config.yaml
bias: "all"
init_std_o: 0.0122
lr: 0.0055
Each number is 50 + 10 x the weight over the matrix's rms, rounded and kept within 0 to 99. Layers, rows and columns count from 0.

# q: layer 7 attention query, 64x64, rms 0.16, rows 7-23,39-54, columns 0-63
# k: layer 7 attention key, 32x64, rms 0.158, rows 7-22, columns 0-63
q7:72 55 71 52 33 53 52 39 69 57 58 55 46 51 62 59 51 35 55 54 34 62 46 63 36 59 40 44 56 46 71 58 57 52 64 46 41 45 35 65 37 41 57 51 39 36 45 63 55 59 42 61 46 50 31 54 47 43 55 29 57 51 55 48
q39:43 53 54 33 55 52 62 36 61 43 27 56 77 57 46 55 49 39 49 43 31 45 53 55 54 53 44 66 50 44 72 61 42 38 52 34 52 42 48 49 51 60 53 55 19 47 43 44 26 62 42 45 46 62 33 52 37 62 56 48 43 36 50 48
k7:60 65 62 58 43 53 26 44 84 41 33 73 53 47 53 49 60 39 75 38 39 72 52 44 41 58 44 64 52 62 58 58 56 35 62 38 56 52 17 37 69 44 47 51 21 31 62 57 46 55 44 57 77 45 47 40 33 17 55 50 48 36 65 62
q8:49 62 58 46 47 52 48 62 35 51 46 57 36 48 57 48 55 58 57 51 38 43 56 52 35 60 57 62 56 37 47 54 45 70 56 60 46 54 46 57 54 64 49 65 47 48 46 53 39 51 52 48 55 54 57 53 42 36 66 65 43 68 69 51
q40:56 59 50 61 50 49 32 62 34 58 50 49 38 50 46 49 64 38 56 40 51 52 38 44 33 51 38 42 62 52 48 52 49 49 55 58 43 44 47 64 28 51 54 35 61 51 56 57 41 57 40 43 53 38 55 33 52 49 39 49 73 68 46 70
k8:48 48 60 52 58 50 44 70 53 55 46 55 44 33 38 39 48 54 57 56 49 42 39 44 51 41 43 46 50 46 53 62 75 56 55 47 33 59 47 54 59 62 52 47 70 45 51 58 54 35 54 48 53 53 54 41 41 47 58 52 68 57 53 57
q9:58 46 70 46 53 42 54 57 48 45 55 45 48 47 47 41 69 60 42 49 36 32 49 40 55 55 66 47 51 50 48 52 52 62 56 42 47 54 54 51 46 50 60 44 41 49 62 48 41 55 46 60 60 61 56 49 41 40 40 64 54 58 45 63
q41:45 47 39 56 24 38 80 35 60 56 64 40 51 66 39 33 51 39 59 39 51 66 48 56 59 69 42 40 50 63 39 51 45 45 26 47 45 38 75 55 58 42 50 51 55 66 66 40 49 49 59 65 39 40 52 46 56 49 52 48 49 52 46 68
k9:45 48 34 57 63 57 53 24 45 49 49 53 53 60 48 50 31 47 51 51 49 55 36 49 60 58 64 45 46 60 63 44 49 47 33 38 37 55 68 60 68 61 56 41 59 57 37 45 52 74 47 41 62 50 65 54 49 53 41 48 62 73 35 46
q10:55 38 35 46 60 63 42 47 50 47 56 29 43 68 55 58 51 60 47 44 51 38 71 46 53 32 47 67 49 57 53 53 43 38 56 64 55 39 54 71 52 61 56 37 53 49 47 60 54 41 39 37 46 56 57 54 35 60 61 48 56 42 31 59
q42:51 64 55 56 60 51 50 59 47 38 38 53 42 51 53 52 43 49 47 65 44 41 62 33 53 51 67 55 42 57 58 59 53 42 45 41 40 49 38 59 49 43 37 32 31 53 58 43 61 60 63 55 61 38 47 54 51 64 61 67 31 48 65 45
k10:52 64 43 60 35 42 59 52 59 40 49 46 50 54 59 48 55 46 43 68 59 52 62 64 44 32 58 59 41 35 67 59 41 46 37 40 63 51 40 46 41 43 55 52 46 29 43 58 68 56 52 30 40 34 46 57 60 41 46 50 49 53 48 52
q11:50 38 32 44 46 45 53 43 58 58 39 77 55 49 57 61 44 62 41 61 38 54 53 56 35 54 39 61 55 42 66 53 44 42 34 54 68 54 62 57 51 44 36 34 50 59 40 38 60 53 60 35 60 58 38 47 72 51 48 54 55 54 39 57
q43:44 43 46 36 64 35 55 47 51 66 36 55 56 42 57 44 60 62 50 56 40 58 59 66 69 54 61 45 52 54 63 55 28 44 53 38 54 52 53 40 41 59 43 55 70 39 37 64 53 52 58 49 46 54 47 54 52 60 53 65 56 39 43 52
k11:50 39 68 44 60 36 51 38 73 49 46 54 57 52 54 38 59 59 38 51 48 55 57 38 41 57 48 58 50 58 35 43 46 40 56 55 64 71 50 35 57 51 51 27 53 41 47 47 47 49 53 57 66 45 43 51 40 43 60 51 53 55 47 53
q12:52 58 34 27 49 46 52 56 48 39 55 47 45 56 60 39 47 65 56 51 72 44 57 40 61 48 61 58 57 37 56 63 60 46 47 35 58 48 59 45 39 51 46 44 43 45 66 47 39 46 52 27 52 68 51 58 42 49 53 46 60 31 60 67
q44:53 51 50 40 48 52 59 47 43 46 61 30 49 55 51 43 52 55 59 37 54 61 50 59 62 54 38 35 63 56 46 44 56 43 49 44 35 56 52 44 51 39 52 63 49 33 42 35 50 63 52 58 73 46 51 27 45 59 47 46 63 56 52 54
k12:53 74 52 63 49 35 46 45 31 35 44 43 46 61 43 54 71 54 33 54 57 59 40 26 49 51 52 48 49 47 60 54 58 69 56 49 46 68 40 56 56 47 42 44 55 33 37 44 74 60 48 59 55 48 39 45 44 56 48 46 51 53 35 40
q13:46 55 34 53 53 42 55 65 54 45 45 53 36 56 40 35 62 50 56 48 53 40 57 36 40 56 41 62 53 50 57 46 51 51 64 51 56 50 47 39 43 53 40 38 54 47 72 48 53 47 58 50 50 42 37 36 38 55 51 59 30 42 67 35
q45:40 51 50 49 60 50 37 48 48 52 54 69 60 53 60 68 56 57 45 62 27 59 43 51 39 45 59 44 42 55 42 65 24 60 36 54 54 48 40 73 46 64 49 40 46 46 74 52 61 56 43 56 52 57 61 44 54 45 44 47 50 43 54 55
k13:56 60 34 33 51 54 54 48 58 57 66 55 48 57 52 51 55 43 50 48 46 44 37 48 46 34 38 55 63 52 43 64 50 53 56 50 42 48 43 61 53 48 35 45 42 31 57 44 48 29 48 25 61 51 68 51 47 51 56 28 34 56 42 40
q14:47 60 64 50 35 55 55 61 46 52 47 43 48 44 55 55 54 49 43 48 74 45 54 38 45 60 59 77 26 43 59 56 61 55 54 61 50 45 60 47 42 51 38 48 49 41 58 57 53 35 45 43 48 50 38 40 50 32 45 53 35 60 50 45
q46:41 67 43 60 42 51 60 58 45 63 44 32 41 50 45 46 51 59 39 55 63 48 52 22 46 32 46 66 55 41 55 43 42 51 52 44 35 66 69 41 32 51 44 38 47 39 31 58 51 50 64 48 56 43 55 64 56 45 56 52 30 66 70 50
k14:56 53 63 48 40 48 47 50 51 49 37 42 55 60 66 26 44 27 47 52 76 46 63 39 42 61 74 66 49 45 54 48 62 52 48 56 41 55 57 55 58 42 48 61 49 33 70 57 54 62 48 43 40 63 52 53 56 54 46 47 51 40 51 57
q15:42 48 41 59 50 41 56 37 51 58 68 69 50 49 46 70 58 35 59 54 50 49 48 58 45 52 34 51 71 46 47 42 57 46 44 41 58 41 49 68 43 58 54 48 49 62 54 45 38 44 51 49 35 43 38 53 66 67 45 33 60 42 23 45
q47:66 46 43 73 40 46 62 61 52 69 63 49 40 44 31 39 72 26 46 61 46 41 38 57 49 51 43 48 52 50 39 44 69 54 53 55 47 62 47 38 48 52 35 48 44 47 58 54 57 63 35 54 59 56 56 25 37 53 52 53 65 60 48 63
k15:33 68 67 58 41 52 52 57 42 57 55 59 33 54 47 58 26 61 52 57 31 31 61 53 55 54 54 44 59 26 44 46 72 61 51 57 45 67 38 47 73 64 48 57 48 70 44 58 64 37 49 53 52 55 55 42 48 61 50 48 52 59 34 50
q16:45 49 44 61 38 54 52 37 63 49 62 40 44 41 53 62 62 51 46 63 40 65 54 42 67 48 34 54 53 41 58 52 47 51 53 48 41 52 60 39 40 62 47 52 41 49 56 71 63 65 41 69 48 34 42 51 61 47 53 43 48 43 49 39
q48:64 53 53 34 58 37 64 44 56 51 62 35 50 49 47 47 56 58 42 51 48 47 65 40 50 55 52 53 58 44 44 68 64 51 62 51 55 46 62 50 40 46 52 32 54 43 63 44 76 55 55 72 38 44 63 49 54 52 54 60 48 61 50 50
k16:33 44 44 33 49 34 44 44 67 45 47 39 53 51 68 46 45 59 50 55 55 50 56 52 53 56 56 54 59 42 35 50 59 50 58 54 42 55 53 59 50 51 45 60 36 60 37 58 53 54 60 53 38 27 64 61 45 55 52 48 58 49 50 41
q17:66 48 57 62 51 68 52 51 35 46 58 49 40 54 52 51 59 43 35 54 45 48 64 61 48 65 51 41 44 51 52 45 49 49 47 54 56 66 56 31 41 24 47 26 56 45 63 58 58 53 46 56 52 46 48 43 33 61 53 59 67 46 50 47
q49:43 64 39 60 56 54 42 40 54 49 44 52 60 46 49 69 78 67 68 46 63 56 52 62 43 40 55 47 48 33 54 49 56 63 55 53 58 41 42 65 57 38 34 65 27 42 53 65 35 45 50 54 47 47 46 28 61 51 35 33 34 44 40 53
k17:56 62 42 43 60 64 45 61 51 42 66 55 54 52 47 31 60 49 50 60 47 56 43 60 30 46 51 39 47 45 35 38 68 39 52 54 57 51 41 42 61 35 53 63 35 58 68 46 45 50 53 49 51 45 50 46 38 53 45 61 57 61 49 48
q18:46 29 57 36 38 44 48 60 40 53 37 44 30 57 55 51 47 41 54 58 48 51 54 44 49 57 51 53 58 45 50 65 40 54 59 64 55 44 47 51 75 52 65 51 58 42 47 58 49 42 50 58 55 46 71 46 48 43 63 44 53 29 42 51
q50:56 51 34 39 28 44 39 42 38 74 47 70 44 52 49 55 41 54 66 48 35 50 53 60 63 28 40 28 54 65 73 58 51 62 48 70 56 58 52 56 43 45 52 40 63 55 42 55 40 55 73 50 47 45 61 42 67 56 64 57 62 55 43 47
k18:42 42 35 65 35 37 41 58 53 53 48 63 49 55 36 42 62 53 62 64 64 51 51 57 47 58 71 58 40 57 46 49 46 58 42 46 52 69 38 39 65 64 45 48 70 42 45 44 36 47 56 55 43 36 70 37 42 54 66 40 58 49 47 47
q19:40 43 59 45 60 56 47 53 44 51 50 63 64 52 54 60 44 72 43 42 41 68 46 63 58 41 29 37 60 39 62 57 42 44 38 46 67 52 45 71 42 54 57 41 58 45 43 36 57 58 50 40 62 36 59 57 64 53 49 47 42 38 54 50
q51:39 59 50 46 35 47 49 26 56 42 47 70 35 39 31 44 53 40 47 60 50 54 43 48 41 56 45 39 71 52 55 45 45 38 68 56 54 49 69 43 57 46 66 35 56 50 51 55 67 53 37 57 72 47 53 43 41 61 50 63 61 59 41 36
k19:39 47 57 47 44 40 40 40 56 56 46 59 34 48 48 47 38 60 33 56 36 50 44 56 60 54 41 53 61 46 45 45 48 74 30 53 69 49 44 48 44 65 42 31 53 52 71 56 54 53 43 67 49 45 46 53 39 39 40 36 51 58 62 57
q20:54 62 60 66 50 72 51 46 60 55 50 50 45 35 47 50 36 45 54 57 49 50 44 48 47 49 46 47 53 38 56 38 54 49 65 53 52 59 49 32 56 55 51 42 50 55 45 58 28 39 46 49 64 46 35 35 32 35 46 47 46 67 57 41
q52:61 50 43 47 56 54 57 42 48 37 39 61 50 46 53 39 49 47 63 69 69 72 62 42 48 51 34 68 60 52 50 43 63 56 61 42 50 67 51 41 45 30 60 41 56 43 52 75 51 60 55 46 60 43 48 37 46 76 50 60 67 42 58 43
k20:63 45 53 58 44 73 33 50 44 36 49 46 58 45 50 54 58 46 53 67 60 56 55 36 41 62 45 56 58 36 44 35 52 52 51 48 56 55 42 37 37 50 52 33 51 61 64 47 55 44 47 44 39 45 53 42 41 37 47 35 45 56 54 57
q21:47 55 52 55 56 62 56 59 34 42 35 64 51 43 67 57 45 50 50 56 42 50 41 43 36 59 43 43 55 46 68 49 43 59 36 26 67 51 43 43 65 48 62 48 41 45 40 38 57 33 44 49 50 67 50 59 43 56 46 40 45 54 40 39
q53:68 39 58 41 52 64 68 48 51 67 56 44 55 52 43 57 40 38 45 50 37 64 43 61 47 36 58 55 39 54 39 40 57 37 42 48 67 51 59 52 40 46 45 35 41 65 64 59 57 47 56 61 53 43 28 52 55 54 56 43 41 41 35 58
k21:68 53 58 62 76 57 46 43 64 50 39 56 46 58 58 55 32 63 51 54 36 46 54 45 51 50 36 46 62 47 42 49 51 65 46 26 45 50 52 47 70 40 61 56 52 58 34 53 56 63 34 44 61 49 50 51 54 46 64 46 68 33 34 45
q22:40 42 37 54 52 41 38 62 40 54 62 44 50 54 59 42 66 63 41 73 42 42 43 39 54 44 47 40 54 45 31 62 47 49 34 38 61 53 49 47 35 42 45 23 53 37 46 37 39 61 72 62 48 58 79 59 53 50 55 56 42 51 58 51
q54:38 60 38 51 61 73 42 50 58 33 35 56 50 44 60 44 56 59 44 50 50 33 38 24 74 41 60 45 59 55 33 41 40 57 47 79 45 53 42 61 35 53 60 28 35 46 39 54 41 68 68 35 61 45 64 46 52 49 50 47 38 52 45 62
k22:48 69 51 44 51 54 48 50 51 60 26 59 28 58 52 33 43 48 60 64 42 65 36 53 67 58 51 44 53 36 44 57 53 41 46 51 56 61 40 69 40 52 46 40 35 51 60 46 44 48 65 47 52 42 44 63 57 52 46 60 40 46 54 42
q23:78 49 53 27 53 57 40 60 47 59 45 55 25 44 44 60 40 35 59 56 51 56 60 46 39 56 53 30 39 54 46 42 61 61 53 27 54 57 54 53 49 51 55 44 42 55 50 50 36 51 50 52 38 58 49 68 58 52 46 57 60 48 42 58